python train.py --num_hidden_layers=11 --hidden_size=320 --num_attention_heads=5 --num_key_value_heads=5 --head_dim=64 --intermediate_size=1280 --vocab_size=4096 --hidden_act="relu" --norm="rmsnorm" --norm_place="pre" --norm_eps=1e-05 --positions="rope" --rope_theta=10000.0 --rope_fraction=1.0 --qk_norm=false --attn_scale=0.125 --bias="none" --tie_word_embeddings=false --parallel_block=false --init="normal" --init_std_qkv=0.0282 --init_std_o=0.0 --init_std_up=0.0282 --init_std_down=0.0 --optimizer="soap_variant" --learning_rate=0.00361 --beta1=0.95 --beta2=0.98 --weight_decay=0.12 --lr_head=0.00785 --max_grad_norm=2.0 --warmup_steps=200 --schedule="wsd" --decay_fraction=0.918 --decay_shape="linear" --final_lr_fraction=0.0 --batch_tokens=131072 --max_seq_len=1024 --doc_mask=true --train_tokens=360200000 --max_steps=2749 --dataset="wikipedia_en"
Each number is 128 + 32 x the weight over its row's rms, rounded and kept within 0 to 255. Layers, rows and columns count from 0. The size above them is the row's rms in percent of the matrix's.

# layer 8 attention query, 320x320, rms 0.0778, rows 38-63, columns 80-119
size [ 88  77  82  80  83  71  81  78 103  89  96  89  94 107 102 109 102 116 118 115 109 132 113 118 112 110]
[[144 162 105 160 150 139 130 135  79 176  85 129  86 137 142 136  63 140  96 126 140 180 125 194 140  90  77 150 139  65 156 136 135 160 120 110  87 154 108 118]
 [ 82 121 126 129 143 163 151 137 141  85 156 143 143  95 137  97 154 113  96 196 148  82 164 135 107 188  77  61 137 145 158 168 110 116  68 138 156 135 145 174]
 [161 157 134 113  53 115  72  73 123 158  89 150  79 141 169 127 104 151 172  72 149 116 109 129 111 153 201 155  95 175 117  39 136 163  98 114 157 121 125 112]
 [128 148 124 137 160 147 108 174 149  92  95  70 150  75 149 119 120 120 148 191 134  59 110 130 135 120 148 130 116 138 108 223 106 119 120 151 155 139 146 126]
 [174 117 129 161 113 129  80 107 132 133 139  90  89 146 138 122  66 113 135 171 110 169 124 143 112 138 140  92 129  41 165 124 144 122 134 137  70 170 163 152]
 [129  94  85 101  86 135 160 130 139 152 143  50 187 175  88 133 131 123 102  77 112 150 159  99 120 163 152 130 163 143 145  82 132 208 128 163 156  79 115  92]
 [134 123 138 162 120 174 136 126 170 108 130 171 159  70 126 125 143 124 105 108 118 105 103 137 141 134 102  93  58 128 154  68 105 134 221 169 107  90 122 145]
 [ 76 116 132 147 116  93 115  77  61  78 114 104 119 164  99 145 122 133 195 128 140  75 127 111 132 118  80 151 165 229 170 109 113 133  96 104 114 100 139  95]
 [ 62 158  90 177 150 166 161 123 141 111 144 101 113 117 126 144 120 127 144 172  93 116 129 126 165 148 148  56 202 162 124 162  83 162 117 158 122  68 164 104]
 [ 76 129  85  86 195 146 104 119  81  88 128 103 146  76  92 114 115 123 124 181 106  99 189 153 125 133  80 188 128 180 117 128 158  77 146 124 202 130 132 135]
 [202 138 149 153 156 155 141 224 112 149 148 101  85 142 149 145 120 125 147 212 115 122 106 136 122 156  95 162 180 225 124 185 157 105 101  93  87 133 120  78]
 [165 128 139 132 157 107 132 124  85 186 122  76  87  88  95 121 110 153 166  76 104 174  79  84 124 176 138  89 143 185 149 113 143 129 163 109 108 121 124 113]
 [144 109 123  83 128  83 116  76 102 103 102 156 139  38 173  96 102 168 140 108 118 146  97  86 157 158 146  96 104 174 127 133 115  70 109 119 148  96 163 120]
 [147 119  73  71 134  86 126 170 128 196 141 117 135 138  83  98 178 136 131 103  90 134 134 132 121 112 133 112 115 158 161 139  86 148 130 115 169 105 160 139]
 [185 187 168 177  88 134 218 144 130  77  78 110  68 173 131 155 154 141 113  60 144 150 104 116 101 167 132 173 130 155  67 183 145 151 148 109  81 180  63 102]
 [143 131 135 150  40 105 121 118 118 127 159 108 140 172 143  77 169  51 150 153 118  54 126  98 135 163 182 124 163 178 170 108 108 150  80 128 150  99 121 137]
 [136 188 124 165 155 137 206 162 169  88 126  98 114 130 134  50 121 124  96 195  89 159 179  61  91 129 188 145 141 140 170 143 115 182 128 111  36 166 154 141]
 [102  99 144  97 117 140 140 150 124  92  83 126 135  97 121 160 175 146 177 106 129 140 142 137 159  59 115 167 160 143  70 193 120 143 111 197 154 114 107 117]
 [ 80 123 152 203 155 163 122 218 144 108 139 153 185 139 125 150  96  85  85 105  90 111 154  99 147 169 138 115 160 160 174 123 124 113 150 106  98 120 111 114]
 [151 137  72 107 139  82 112  74  78 152 163 129  97  90 174  93 134 138 163 180 145 128 114  95 144 156  61  64 106  29 113 101  78 128  83 176 167 211 165 118]
 [125  88 149  66 148 155 115 137 138 151 147 113 163 126 145 136 174 106 123 114  90 117 220 113  97  88 186 142 135 129  94  93 115 135 133 169 181 143 149 132]
 [133 148 142 130 117  98 155 179 129  97 100 149 107 192 103 138 125 106 169 156 126 197  88  82 192  98 120 168 150 179  86 178 136 123 116 132  66  78 146  90]
 [ 76 125 114 100 121  81  73  97 113 135 130 128 203 113 120  93 164 106 102 106 135 150 141 144  97 148 117 123 142  80 139 166 139 107 146 132 179  53 115 172]
 [140 159 122 131 100 133 168 124 138 115 136 103  87 153 133 196  88 174 139  88 155 174 150 105 124  73  80 147 105 131  94  84 148 186 148 169  89 120  97 102]
 [114 133  87 108 163 121 117 119 124 121 185 100 125 158 123 129 123 167 148  96 116 118 136 124 202 172 121 175 131 130 111  76  90 141 124 143 121 105 119 122]
 [117 131 224  78  72 135  63 169 125 113 123 114 141 113  83  99 197 110 134 110 113 114 100 145 159 184 123 153 131  83 127 102 120 111 151 141 143 147 107 183]]
# layer 8 attention key, 320x320, rms 0.0787, rows 38-63, columns 80-119
size [ 76  84  81  85  78  80  85  73  95  89  90  90  94  99 112 113 109 114 105 118 114 122 109 125 111 118]
[[178  77 200 146 142 122  48 148 142 114 107 145  82 114 101 116 163 137 175 116 133  61  67  91 149 120 122 143 112 100  88  84 118 126 146 119  82 142 131 133]
 [138 130 151 149 148 122 103 122 106 135 146  81 150 134  84 130 116 100 141 136 139 116 133 124 130 143  93 111 150 211 119 136  93 152 125 129 111 116 129 186]
 [123 150 142 108 139 130 155 147 133 180 158 150 169 116 151 128 169 201 116 139 165 172 105 140 152 140  90 166 125 125 191 145 122 128 121  99 110  73  71 131]
 [137 143 133 139 146 133 197  96 130  81 161 165 189 169  96 140 121 119 140  70 128 172 138 174 113 121 134  91 127 152 116  95 111 156 135 129 154 106 166 151]
 [141 161 115 117  94  93 147  80  99 123 105 146 162 108 173 164  96 133 139 127 119 119 120 106 110 145 128 104 193 160 125 118 168  84  95 164 114  69 110 135]
 [134 153 103 116 139  97 107 172 151 187  87 116  92 146 108  21 161 138 132 120 150 110  89 130  84 101 113 148  98  87 123 129  86 107 146 103 136 158 120  73]
 [121 108 104 126 140 124 105  85 133 129  81 102 127 127  84 159 152 142 105  88 155 113 159 137 172 144 105 161 152 101 147 113 164 154  96 121 145 118 191 151]
 [143 180 134 114 112 112 164 126  86 154  67 120 103 130 180  90 107 137  95 124 139 140 168 155 166 134 140 146 122  60 115 177 108 104  94 134  80  47 121 130]
 [144  75 146 114  80 120 123 134 111  99 113  99 125 111 112 131  98 129 150 130 138  97  60 104 184 105 170 106 149  66 129 164 171 119  79 123 138 121  98 128]
 [ 71 134 104  96 134 118 104 101 131  88 113 131 179 143 113 141 109 118 163 116 152 141 179 121 104 147  90 126 196 135 136  94 174 126 119 103 115 132 146 126]
 [ 65 139 154 162 151 122 117  72 149 114 121 114 171 147 148 174  73 155  95 123 139 141 130 107 119  84  85 117 112 146 144 107 114 171 133 160 127 121 146 131]
 [173 127 134 137  76 174 121 153 159 144 159 166 116  68 122 133 139 131 114  98 108  55 132 148 177 114 186 169  75 159 118 143 121  63 142 150 112 135  62 180]
 [ 87 115 182 134 142 102 113 104 152 123 154 184 225 139 130 153  92  99 133  73 170 136  91 133  90 143 127 117 128 108 112 102 158 157 107 156  97 146  58 133]
 [149 106 199 170 158 124  77 135 114 118 115 111 131 122  89 179 165 104 143 125  52  76 101  80 136  96 103 168 175 157 137 160 154 116 161 150 100 117 195 155]
 [167  81 141 185 109 144 110  97 107  78 105 131 103  77 166 199 140 121 112 124 137  96  98  78 168 167 114 176 143  54 101 125 112 173 157 151 111 123 169 138]
 [151 115 132 126 101 111 160  90  94  77  47 145 137 124 157 174  40 163  93 131  99  99 187 102 142 148 153 118 168 177  66 126 149 177 147 121  87  65 161 164]
 [126 108 168 135 155 130 134 138 148 108  76  79  94 109 152 123 162 129 160  80 118 121  83 154 101 180 130 106 137 101 162 114 160 117 116 111 116 124 102 135]
 [ 66 140 184 157 132 176 151 110  72 175 132 114  94 166  99 103 194  98 113 183  97 136 135 129 135 153  98 164 126 133  94 123  97 112  90 100 153 171 135 129]
 [102 129  80 171 156 100 174 123 122 137 135 146 158 132 123 158 127  92 203 134 107  88 125 116 108 144  91 113 119 104 106 199 124 163 141 187 153 139 137 128]
 [103 107  94  90 120  97 125 170 111 180  96 146 114 111 143  96  41 151 174 164 199 102 151 144 118 159  98 114 192 118 155 151 107 118 132  84  94  95 195 105]
 [102 184 102  71 104 171 143 218 131 172 170  75 162 154 152 170 178  94 124 106 144  98 127 136 157 133 192  97  98 116 126 132 116 134 135  91  85 134  89 176]
 [157 149 114 144 136  84 140 161 110 177 127 114 105  80 136 132 164  97 106 158  89 171  79 122 139 135 165 161 119  93 162 109  60 123 119 118 157  65  86 136]
 [ 83 112 103 132 101 111 131 159  95 122  97 108  99 158  95  71 174 157 145 156 159 189  80 162 123 161 147 163 151 149 162 147 132 178 115 145 121 145 164 180]
 [175 188  88 162 156 111 113 150 138 122 169 101 154 109  92  85 106 122 130 143 146 119 173 116  83 157 105 164 153 166 118  85 217  98  94  56 130 109 129  51]
 [148  95  78 192 158  98 142 168 169 125 106 185 145 177 105 140 154 180 110  98  60 105 146 111 169 131 160 127 105 156 117  64 105  91 122 110 154  96 152  86]
 [123 114 165 126 109 121 119 122 144 134 101  93 109 116  99 168 148 131 107 100 135 111 117 109  95 187 149 149 130 117 121 154  96 135 142 108 106 160 151 128]]
# layer 8 attention value, 320x320, rms 0.0932, rows 0-55, columns 80-119
size [ 95  98 100  92  96 105  95 108 100 105  93 100  93  98  91 103  93 108 101  98  95  95  94  95  99  97 100  97 106  95 102  99  96 100  93 103  90  97  96 100  98  95 102 106  96 102  94 101 107 100  94  95 105  92 100 102]
[[ 79 153 164 135 139 117 108 129 137 145 139 145 142  78 151 138 205 136 162 140 137 116  76 204 182  93 142 138 122 199 191 127 164  92 164 152 129 139  97 142]
 [ 92 180 111 190 142 165  95  93 105 100 182 106 114  97 136 121 154 135 147 101 175 130 108 113 124 100 121 155 123 159 121 154  92 139 132 166 122 137 114  83]
 [ 94 162 141 131 111 106 121  64 144 151 139 151 143 162 153 112  93  94 105 146  86 116 111 156 130 124 101 123 152 148 194 123  93  84 178 135 128 107  74  87]
 [130  68 113 125 159 128 128 115 116  74 201 138 117 145  99 113 134 144 167 124 130 107  88 146  87 139 134 125 131 159 156  61 126  53 185  63 143 162 134  96]
 [125  93 147 125 150 162 155 137  98 149 188 124 123 160  74  80  90  96 102  80  70  88 153  89 131 100 140 142 168 171 149 156 162 123 101 130 166 140 107  96]
 [118  61 187 114 116 153  88 140 132 132 136 146 118 165 148 170 101  98 143 168  97 172 157 102 145  68  92 142 149 119 148 127 147 166 116 121 108 164 124 131]
 [105 166 147  93 173 178 175 178  98 168 111 177 137  54 174 119 116 119 135 145  81 108 163 149 105  91 101 124  90 150 125 123 138 135 158  84 157 122 109 115]
 [131 158 102  94 119 127 118 150 145 146 170  85  82 151  95 190  98  61 115 174 100 172 147 127 160 139 151  91 148 159 117 118 110 162 103 102  84 121 133  93]
 [ 88 117 134 149 179 165 141 115 128 110 145 165 119 124 146 137 100 173 112 125 118  86 125 129 160 121  70 155 146 124 101 165 148  99 130  91 166  90 142 109]
 [139 134 130 170 102 144 122 145 130 174 116 105 202  92 175 137  64  85  90 158 122 153 183 142 195  86 150 154  75 101 115  85 147 154 169  74 134 131 145 172]
 [ 90  81  95  93 111 155 136 174  94 185 166 140  66  79 115 146 102  99 132  95 153  93 139 148 152 118 132 103 226 125 115 146 101  98 143 112 125 125 116 143]
 [ 98 136 120  88 156 168 150 173 148 122 149 152 154 141 111 143 190 149 174 184 173  94 104 167 161 143 105 114 100  84 136 145 162 116 149 198 128  96 147 129]
 [203 110 142 136 126 116 125 153 139 103 174 160 174  74  98 126  98 105 136 132 175 121  95 134 132 197 113 154 142 118 142  70  65 187 125 135  95 160  88 119]
 [128 142 128 126 127 124 138  90 144  92 130 114 115  79 113  84 170 126  88 112 135 217 122  88 159 155 143 149 116 188  82 119  97 151  71 160 152 169 111 114]
 [ 93  71 164 110 140 146 124 170 147 124 130 107 109 128 115 104 111 130  86 130 132 113 172  90  88 112 163 152 140 132 122 100  95 181  65 123  92 114  65 140]
 [113 129  99  87 118 160  67 107 121 147 136 101 111 131 103 141 105  98 167  76 109 116 118 146 205 108 142 157 132 173 101 121 109 128 154 154 153 137 122 129]
 [ 87 161 121 136 113 207 123 109 150  50 182 130 158 134 128 143 112 123  89 122 119 149 114  91 122  82 143 133 133  58 177 120 192 106 148 178 144 124 142 122]
 [120  79 177  80 109  89 126  94  72 114 107 146 124 121 107 115 176  90 140 160 166 127 153 202 161  43 118 177 136 147  79  73 137 233 135  70 117 166 135 132]
 [122 152 162 118 158 144 107 123 153  65 107 174 162 152 127 131 120 131  80 124 159  86 166 141  38 107 113  98 103 115 124 145 112 133 143 125 117 133 161  68]
 [112 155 117 116 184  88  91  74  82 174 117 124 111 150  88  92 109 124 127 132 166 145 136 120  74 104 148 129 100 217 151  92 152 105 134 112 179 144 134 130]
 [147 169 109  82 130 126 154 218  73  99 136  50 132  96 159 141 114  76 122 142 132 106 178 101 132 142 128 123 149  44 101 166 143 185 157 146 145 142 160 154]
 [135  82 148  81  99 139 107 150  64 104 187 125 129 135 149 112 139 153 132 139 169 113 129 117 109  98 145 176 111  70 138 171 102  77 143  95 119 114 168 155]
 [ 97 114  73 121 153 173 158 135 136 111 171 116 189 145 161 133 144 133 163 139 167  97 109 179  94 157 113 122 104 153 164  84  90 101 121  84 191 142 102 143]
 [124 137 118 139 133 156  71  82 164 113 139 144 114 113  97 179 101 139  75 152  80 172 150  99 136 140 102 146 185 117 100 139 169 145 107 119  78 128 153 166]
 [ 92 162  79 173 128 123 172 126 110 144 139 147  93 113 142  99 147 175 180 121 138  68 102 140  93 128  90 170 173 143 111 127  54 160 101 145 118 146 172 118]
 [108 107  54 173 127 111 142 139 108 155 111  96 130 144 140 236  69 127 134  96 130  87  87 164  93 142  99 130 127 209 151 169  92 139 119 132 146 114 121 128]
 [153  87 153 111 131 151 153 163 139 136 178 172  67 139 119 153 114 154 124 100 146 106  61 134 137 118  87 125 136  85 190 136 140  56 115 137 163 140 146  96]
 [153 128  85 113 120 197 104 112 105 102 108 152  88 152 147 166 139  73 183 100 164 142 121 166 180 110 103 134  87 134 159  52  51 129 121  87 182  90 160 147]
 [122 112  91 123 137 177  94 115  61 143 149 122 133 192 147 123 176 109 161 165 171 159 197 171  94  81  71 137  67 158  95 145 101 155 170 117 166 158  88 124]
 [104 143  93 119 164 169 102 103  96 122 162 129 146 122 126 108  84  89 154  98 157 145 136 144 112  53 131 103 158 168 175 161 106 116 126 223 187  96  52 132]
 [188 144 156 200  59 172 167 154 134  74 136  95  95 149 156 151  84 168 161  96  94 114  87  81 106 173 137 115 144  92 153 107 136 156  52 155 142 114 149 151]
 [130  61 138 153 140 142 171 170 132 103  85 152 145 112 151 146 189  99 107 115  95 136 123  75 106 127 109 144 139  75  95 158 176  58 121 101 151 180 150 127]
 [131 173 185 134 109 117 102 142 104 108  87 186 121  84 117 171 128  93 120 133 173 206 159 107 101 162 133  93 196 164 104 112 106 136 128 135 162 152 102 174]
 [ 66 126 108 109 160 105 135 101  89  72  77 125 116  88 127 136 142 202 171 101 131 105 145  92 115 128 172 112 133  57 155 128 127 136 114  77 162 138 124 189]
 [104 104 125 173 122 160 143 143 154  99 114 151 112  42 188 181 199 156 128 131 119  89  95 115 135 126 114 170 145 140 143  78 123 135 145 167  95 133 141  89]
 [128 108 110  92  90 120 138 174 116 132 104 142  85 247 156  65 145 101 135 160 109  46 107 168 138 152 108 145 110 116 135 169 111 148 175 119 114  91 179 159]
 [125 116 106 100 144  97 169 154  80 202 121 145 138 129 151 128  66 109 158  56 150 101 110 179 108 131 184 106 155 156 144 152 100  76 146 142  67 156 133 137]
 [133 160 118 137 137  85  78 110 120 120 128  82 139 140  92 104 131 139 102 105  76 161 141 104 118 156 149  90 119  48 171 126 132 114 129 156 150 118 147 143]
 [171 177 105 131 147 153 173 182 121 158  63 109 109  89 155 134 137 168 131 161 141 119 161  36 142 219 122 129  88 186  90 153 129 125 157  73 143 132 129 105]
 [117 167 152 105 161 173 153 109  91 127  90 141 155 150 180 138 107 105  95 141 146 164 136 124  82 131 104 148 155 153 100 149 165 154 126 121 156 128 163 129]
 [ 49 108 137 120 135 128 149 132 133 101  78 117 120 114 107 106 157  77 104 170  92 146  94 147 186  95 117 153 169 113 149  92 116 183 153  97 125 144  60 159]
 [145 167 140 102 185 114 121  98 135 127  81 150 117  99 108 115  89 170 154 109 138 159  78 126 125  81 132 151 175 148  85 180 119 109 172  78  94 153 172  75]
 [142 113 102 178  94  85 123 139  85 128 123 108 164  36 167 136 118 139 114 104 113 109 138 184 143 152 143  99  94 205 132  99 162  73 145 102 140 132  84 124]
 [180 168 128 118 161 113 151 108 134 146 127 153 118 172 123 146 159 109 131 135 111 131 181  90 109 131  92 103 176 167 160 116 128 109 130 128 112 141  93 170]
 [116 152 155 121 148  79 127 144  97 116 110 147 163  97 155 173 125 108 161 120 167  85 118 119 141  78 150 141 210 164 185  93 109 126 183 102  81  80 136 112]
 [145  36 201 189  99 114 101 100 105 106 100 108 200 151 131 135 140 108  74 142 119  79 168 101 129 137 152  97 153 115 186 140 143 150 128 152 142 124 167 126]
 [119 180 141 139 220 148 118 113 117  56  76 131 100  99  72 139 168 173 168 106 124 105 180 127 140  96  93 124 173 128 121 179 179 155 136  84 116 136  98 110]
 [ 96 102  83  71 143  87 152 118 191 118  78 125 145 155 138 132 164 146 159 109  99 102 138 138 105 165 109  84 152 114 117 105 102 161  91 105 169 139 139 177]
 [148 152 116 139 183  75  83 149 188 107 121 100  77  79 188 120 126 141 121 131 138  42  95 167 145  95 108 156  79  69 140 102 113 129 128 109 123 187 160  90]
 [117 121 131 166 196  99 138 176 168  80 149 125 180 148 134  88  64 139 130 179 138 130 171 103  82  93 120 112  43  81 120 128 114  85  79 159 100  95 124  99]
 [133  58 174  96 123 157 127 122  76 104 105 107 126 120 118 132 187 150 168 171 170  97 138 137 190 125 129 111 149 137 124 137 116 128 142  89 120 151 158 116]
 [ 46 174 145 146 167 183 144 144  59  83 106 133 134  92  92 137 136 145 182 105 156 119 128 193 132  98  93 120 123 118 144 148 107  56 122 121 114 170 122 143]
 [118 108 130 109 133 136 157 151 128  83 160  86 116 164 136 139 164 157 129 131  99 146  31 109 115 125 122 148 180 180  99 102 142 113 154 107  91  99 100 174]
 [122  80  94  86  89 113 140 146  58 190 145 173  97 105 109 144 109 177 130 130  98 146 139 107 117 139 173 100  95 137  65  94 165 182 115 141 133 169 138  89]
 [ 93 115 152 144 157 120 107 107 127 186  77 151  68 141 115 101 175 145 143 193 113 162 172  92 134  54  72 113 146  90 141  93 168 161 103 132  63 148 117 110]
 [ 94  86 120 138  75 108 165 126 155  94 103 162  79 157 108  77  75 118 182 175  99 195 178 100 131 136 112 160 164 110 110 109 146 118 103 123  92 120  96  37]]
# layer 8 attention output (transposed), 320x320, rms 0.0866, rows 0-54, columns 80-119
size [ 94  99 104  95  97 107 101 110 103 106  93 101  94  99  94 102  96 105 102 102  98  96  99  98  96 102 106  99 106  98  98  99  94  99  97  99  94 101 101 102  99  92 104 107  99 102  95 102 106 103  97  99 102 100  98]
[[112 135 106 122 119 110 190 122 110  98 124  98 113 120 100 137 137 174  74 102 179  74 115 162 142 136 161 106 167 145  58  94 101 140 103  97 194 156 106  99]
 [ 43 142  53 116  81 156 137  74 158 117 114 183 144 122 132 162 160 144  90 156  51 151 161 113 144 157 100 144  92 145 172 110 138 137 129 141  73  62 140 113]
 [178 196  59 160 108 186 130 102  58 147 153 120 144 101 116 118 136 120 165  61 127 133 108 165 116 129 117 149 191 156 137 115 164 140  83 184 134 108  61 149]
 [ 85 164 132 148  95 123  92  92 139 130 145 106 121 135 128 115 168 182 111  99 125  99 146 117 163  93 153 155  41 137  79 156 111 132 117 111  83  78 176 129]
 [109  58 135 139 121 138 100 150 153 187 142 140  83  88 178 203  81 109 135 145 154 154 138 146 149 102 118 102 151 105 113  85 117 133 185 117 135 107 143 103]
 [133 124 176 134 184 149 126  85 140 130 173 113  92 101 109 114 146 200  96 147 178 126 163  91 106 188 134 142 106 156  52 108 164 154 155  84 109 163 164 135]
 [100  89  81 147 142 106 144 134 115 117 161 113 133 156 124 137 110 115 173 105 140 128  99  75 101 135 117 120 143 145 116  44 194 138 121 155 181 108 111 120]
 [168 111  98 125 157 136 115  37 112 131 158 113  69  89  89  67  40 125  81 155 175 188 154 143 153  90 117 178 101 176 166 136 101  98 144 150 158 135 166 114]
 [ 89 104 208 133 127 143  89  78 138  76 141  97 131 167 137 138  73 165 122 157 141 137 220 104  71 165 124 147 140 170 177 141  92 124 120  86  95 153 175 166]
 [112 156 226 147 114  87 102  94 106 101 129 123 156 127  97 126 120 135 193  70 153 145  96 104  70 107  93 131 181 160 107 134 105 143 136 160 157  97  82 123]
 [130 122  95 128 110 133 123  94 159 142 247 130 150  95 165 144  78  96 101 152 154 154 157 102 109 109  93 116  84  95 149 117 108 176  83 123 131 153 132 174]
 [227  95 102 120 128 168  79 116 105 166 135 107  79 106  76  63 143 129 153 144 174 107 174 143 141 114 111 113 122 142  67 139  87 200 102  89 144 168 123 100]
 [ 80 144 103 131  90 128 130 120 134 117 163 148  69 173 141  77 119  94 124 102 129 126 140  95 188 137  88 105 122 126 112 153  62 113 152 135 133 104 170 122]
 [150 158 143 132 121  82 205 174 112 112  88 142  90 172  77 178 165 152 152 164 161 114 133  84 153 147 135 158 127 146 152 159 149 137 124 162  72 163 129 128]
 [143 118 141 148  88 120 156 188 145 121  66 123 124 152 133 180  90  68 135 122 122 215 123  91 106 144  77 126 109 123 106 173 151 157 182  62 117  95 147 139]
 [104  84 145 177 102 117 100 135 149 100  97 146 132 125  49 143  57 174 134 193 168 116 126  95 112 108 122 152 139 166 126 157 126 153 125  77  72 119 177 152]
 [110  94 166 162 174 123  59  86 120 173  89 142 158 114  79  93 197  73 120 120 172 183 135 129 156 122 128 177 112 147 194 144 185 142 145 156 144  42 102 134]
 [ 91 157 176 154 126  55 128 143 107 155 160 167  86  82 121 127 145 146 176 169 143  93  72 123 136 127  87 120 182 133 162 122 136  99  93 117 138 140 125 136]
 [ 85 187  98  99 113 135 153 120 136 130  57  79 122 113 137 115 154 167 101 177  99 104  42 128  56 104 164 161 151 144 153 178 142 115 119 106 142 124 122  83]
 [118 168  70 151  78 130 101 117 126 119 131  94 194 121 123 134 131 100 137 153  93 173 103 112 131 121 156 106 112 141 151 105 107 131 128  93 144 133 103 154]
 [143  21 213 106 151 101 100  91 106 137 131 149 113  73  81 119 116 120  34 145 149 121  76 128 116 133 163 123 119 116 150 115  60 147 103 140  86  82 144 140]
 [140  99 114 142 167 154 135 113 125 112 133 123 161 125 174 118 117 102 143 121  89 110 123 100 124 142 138  62 141 116 101 128 113  62 147 119 161 113 102 111]
 [ 92 153  81  99 125 106 115  58 172 213 147 114 128 178 102 102  81 103 141 111 126 135 178  82 109 107 100  97 117 158 130 132 107 198 170 144 183 104 130 149]
 [127 126 124 168 143 178 158 154 185 124 154  67 175  99 138  99 125 133 207 162 118 198 131 112 125  78 146 163 103 136 113 100 177 122 106 138 120 111 101 161]
 [140  97 144  90 110 129  97 131 151 135 115 110  61 111 198 167 107 166  95  83 134 129  93 128 127 112 174 102  57 141  99 161 117 113 135 141 150 145 142 126]
 [147 133 174 134  76 151 101 115 138  75  95 107 141 190 185 121 152 160 175 141 136  73 127  78 118 123  95 120 144 104 113 158  69 121 123 143  69 192  81 140]
 [170 130 164 164 137  86  89  38 111 159  82 134 113 213 137 165 156 118 194 103  44 168 154 152 149 155 145 103 107 137  60  79  99 205 130 109 102 140 142 135]
 [ 96  95 146 165 109 109 141 169 145 104 128 119 178 140 105 156 132 185 228 118 146  94 161  79 133 146 121  75 115 167  85 174 127  83 119 135 151 183  89 141]
 [139 119 140  56 138  82 140 104 177 146 167  95 142  83  83  84  87 150 145 118  93 101 165 111 128  91  87 112 128  97 144 130  86 147  84 119 107 122 205 153]
 [178 176 152 160  74 153 151 137  86 138  98 112 105 135 141 173 141 167 117 163 133 103 150  87 146  99  57 104 145 132 135 168 145 108 121 105 103 100 141 148]
 [160 119  79 103  86 134 154 104 113 144 116 145 133 131 151 112 131  98 102  92 175 179 140  97 143 144  69 178 112 131 109 125  84 136 187 139 118  87  88  90]
 [144 126 121 125 146 139 164 121  73 151 165 140 117  99 113 125  85 116 170 140 152 150 139 153 153 209 123 124 180 129 172 163 157  78  66 161 104  63 131 102]
 [112 158 165 142 129 149 106 144 142 135 113  87 169 105  45 113 113 121 153 129 189 177  99 184 104  89 127  50 159 100  73 136 134 134 147 107 143 110 128 110]
 [161 153 147 145 141 168 172 137 133 148 179 131 140 122 149 146  97 122  93 130 139 135 106 177 148 173 124  79  92 160 139 138 182 184  88  84  85  94 135 122]
 [136 128 121 112 140 127 152 112 143 138  93 132 135 174 131 153 163 152 163  97 143  97  77 137 130 108 169 182 155 197 105 145 128  99 170 172 127 101 170 154]
 [ 95 116 149 128 110 141 117 165 150 133 123 106 188  71  94 101 126 138 108 125 206 161 131 123 119 114 101 137 109 139 119 152 124 152 144 120  89 111 151 103]
 [205 128 130 116  71 118 102 122 156 152 152  88 108  50 141 127 141 130 168 157 159 107 102  53 147 107 105 133 141  95 132 182 114 124 139 143 196  82 123  99]
 [151 158  63 156 145 105 106  90 119  90 112 154 132  84 138 126 121 142 158 119 165  95 147 146 138 129 151 151 154 187  85 119 154 177 140 152 106 135 111 126]
 [161  96 162 137 116  95 114  98 139  84  83 125 136 116 117 124 114 133 120 117 135 155  59 170 126 143 165 108 115 114 115 131 133 117  80  69 137 107 197  88]
 [ 75 144 107 150 140 102 146  77 189 102 149  77  74 103 137 128 138 143 152 105 102  84 149 135 119 143 136  94 121 129 130 134 125 133 166 142 127  74 138  91]
 [141  82 206 152 176  78 138 123 166  84 198  95 120 105 168 119 125 142 135 135 151 153 137  85 120 117 133 176 114 123 105  67 150  90 100 166 166 159 112 101]
 [139 146 186 131  64 146 148 100 166 146 139 180 127 115  71 210 212 144 104 159 108 165  99 145  99 171 148 158 139 135 152 103 157  94 118 139 126 118 120 143]
 [144 124 148 155 188 217 108  99 125 132 118 166 164 134 157 132  86  72 192 144  92  78  64 119 144 124 152 127 117 106 102 108 109 109 127 132 127 130 122 142]
 [ 72 144 106 158 109  91 117 179 139 157 127  51 186 144 114  87  93 108  96 133 142 124 133  91 114 118 100 140 134 134 192 138 169 115 173 128 162 150 103 123]
 [ 73 131 159 166 116  77 152 109 105 158 134 144 121 108  65 165 103 134  65 143  81 117 126 150 133  77 148  89 129  97  99 142 109 104  98  97 144 193 151 143]
 [179  92 122 132 130 151 138 147 156 119 103  96 123  75 135 116  78 107 145 152 123 119 158 155 131 103  86  92 255 145  88 120 174 140 123  73 144  92 117 157]
 [ 70  49 113 137 128 105 164 169 176 137 126 148  85 118  95 131 167 101  97 117  91 198 147 121  39 126 163 148 112 122 150  90 119  79 130 141 154 150 105 137]
 [104 150 146 103  90 128 104  89 119 151 175 127 175 106 174 102 140 192 131  75  78  94 124 189 115  97  85 119 117  72  62 121 164  41 179 100 144 135  93 106]
 [118  97 144 205 144  94 114  62 112 189 100 107 143 109 211 108 121 167  90 157  87 124 151  91 133 152 176  90 134 113 117  90 154 159 172 187 132 131 127 117]
 [135 163 129  97  67 140 171 110  90 115  24 128 113 145 140 131 158 129 116  94  97 136 137  79 148 168 136 128 110 103 153 125  83 154  88  98 122  85 155 118]
 [122 133 142 109 164 140 133 162 141 145 165 116 139 113 161 133 124 155 110 142 149 126 211 126  90 116  85 171 168 132 137 141 108 115 154 139 118 113 164  67]
 [124 135 153 111 100 133 124 136 188  86 140  94 177 188 102 144 125  49  67  93 120  63 107  83  70 121  97  99 128 177  40  86 104 197 118 100 101  85 146 113]
 [101 131 173  97 152  93 108  88 157 166 109 116 146 169  96 145 135 119 129  99 129  69 155 146 148 137 107 136  66  98  88 122 110  94  96 153 137 172 100  61]
 [ 96 132 193 113 143 121 161 140 145 112 143 110  86 128 164  86  78 158 164 149 173 125  67 171 168 167  81 165 166 131 215  93 145  97  98  53  96 143 143 125]
 [165 139 119 181 184 135 168 153 132 103  95 146 134 147 161 145 169 180 106  55  50 178 137 133 148 138  79 121 116 142 103 143 141 134 155 104 169 119  94 162]]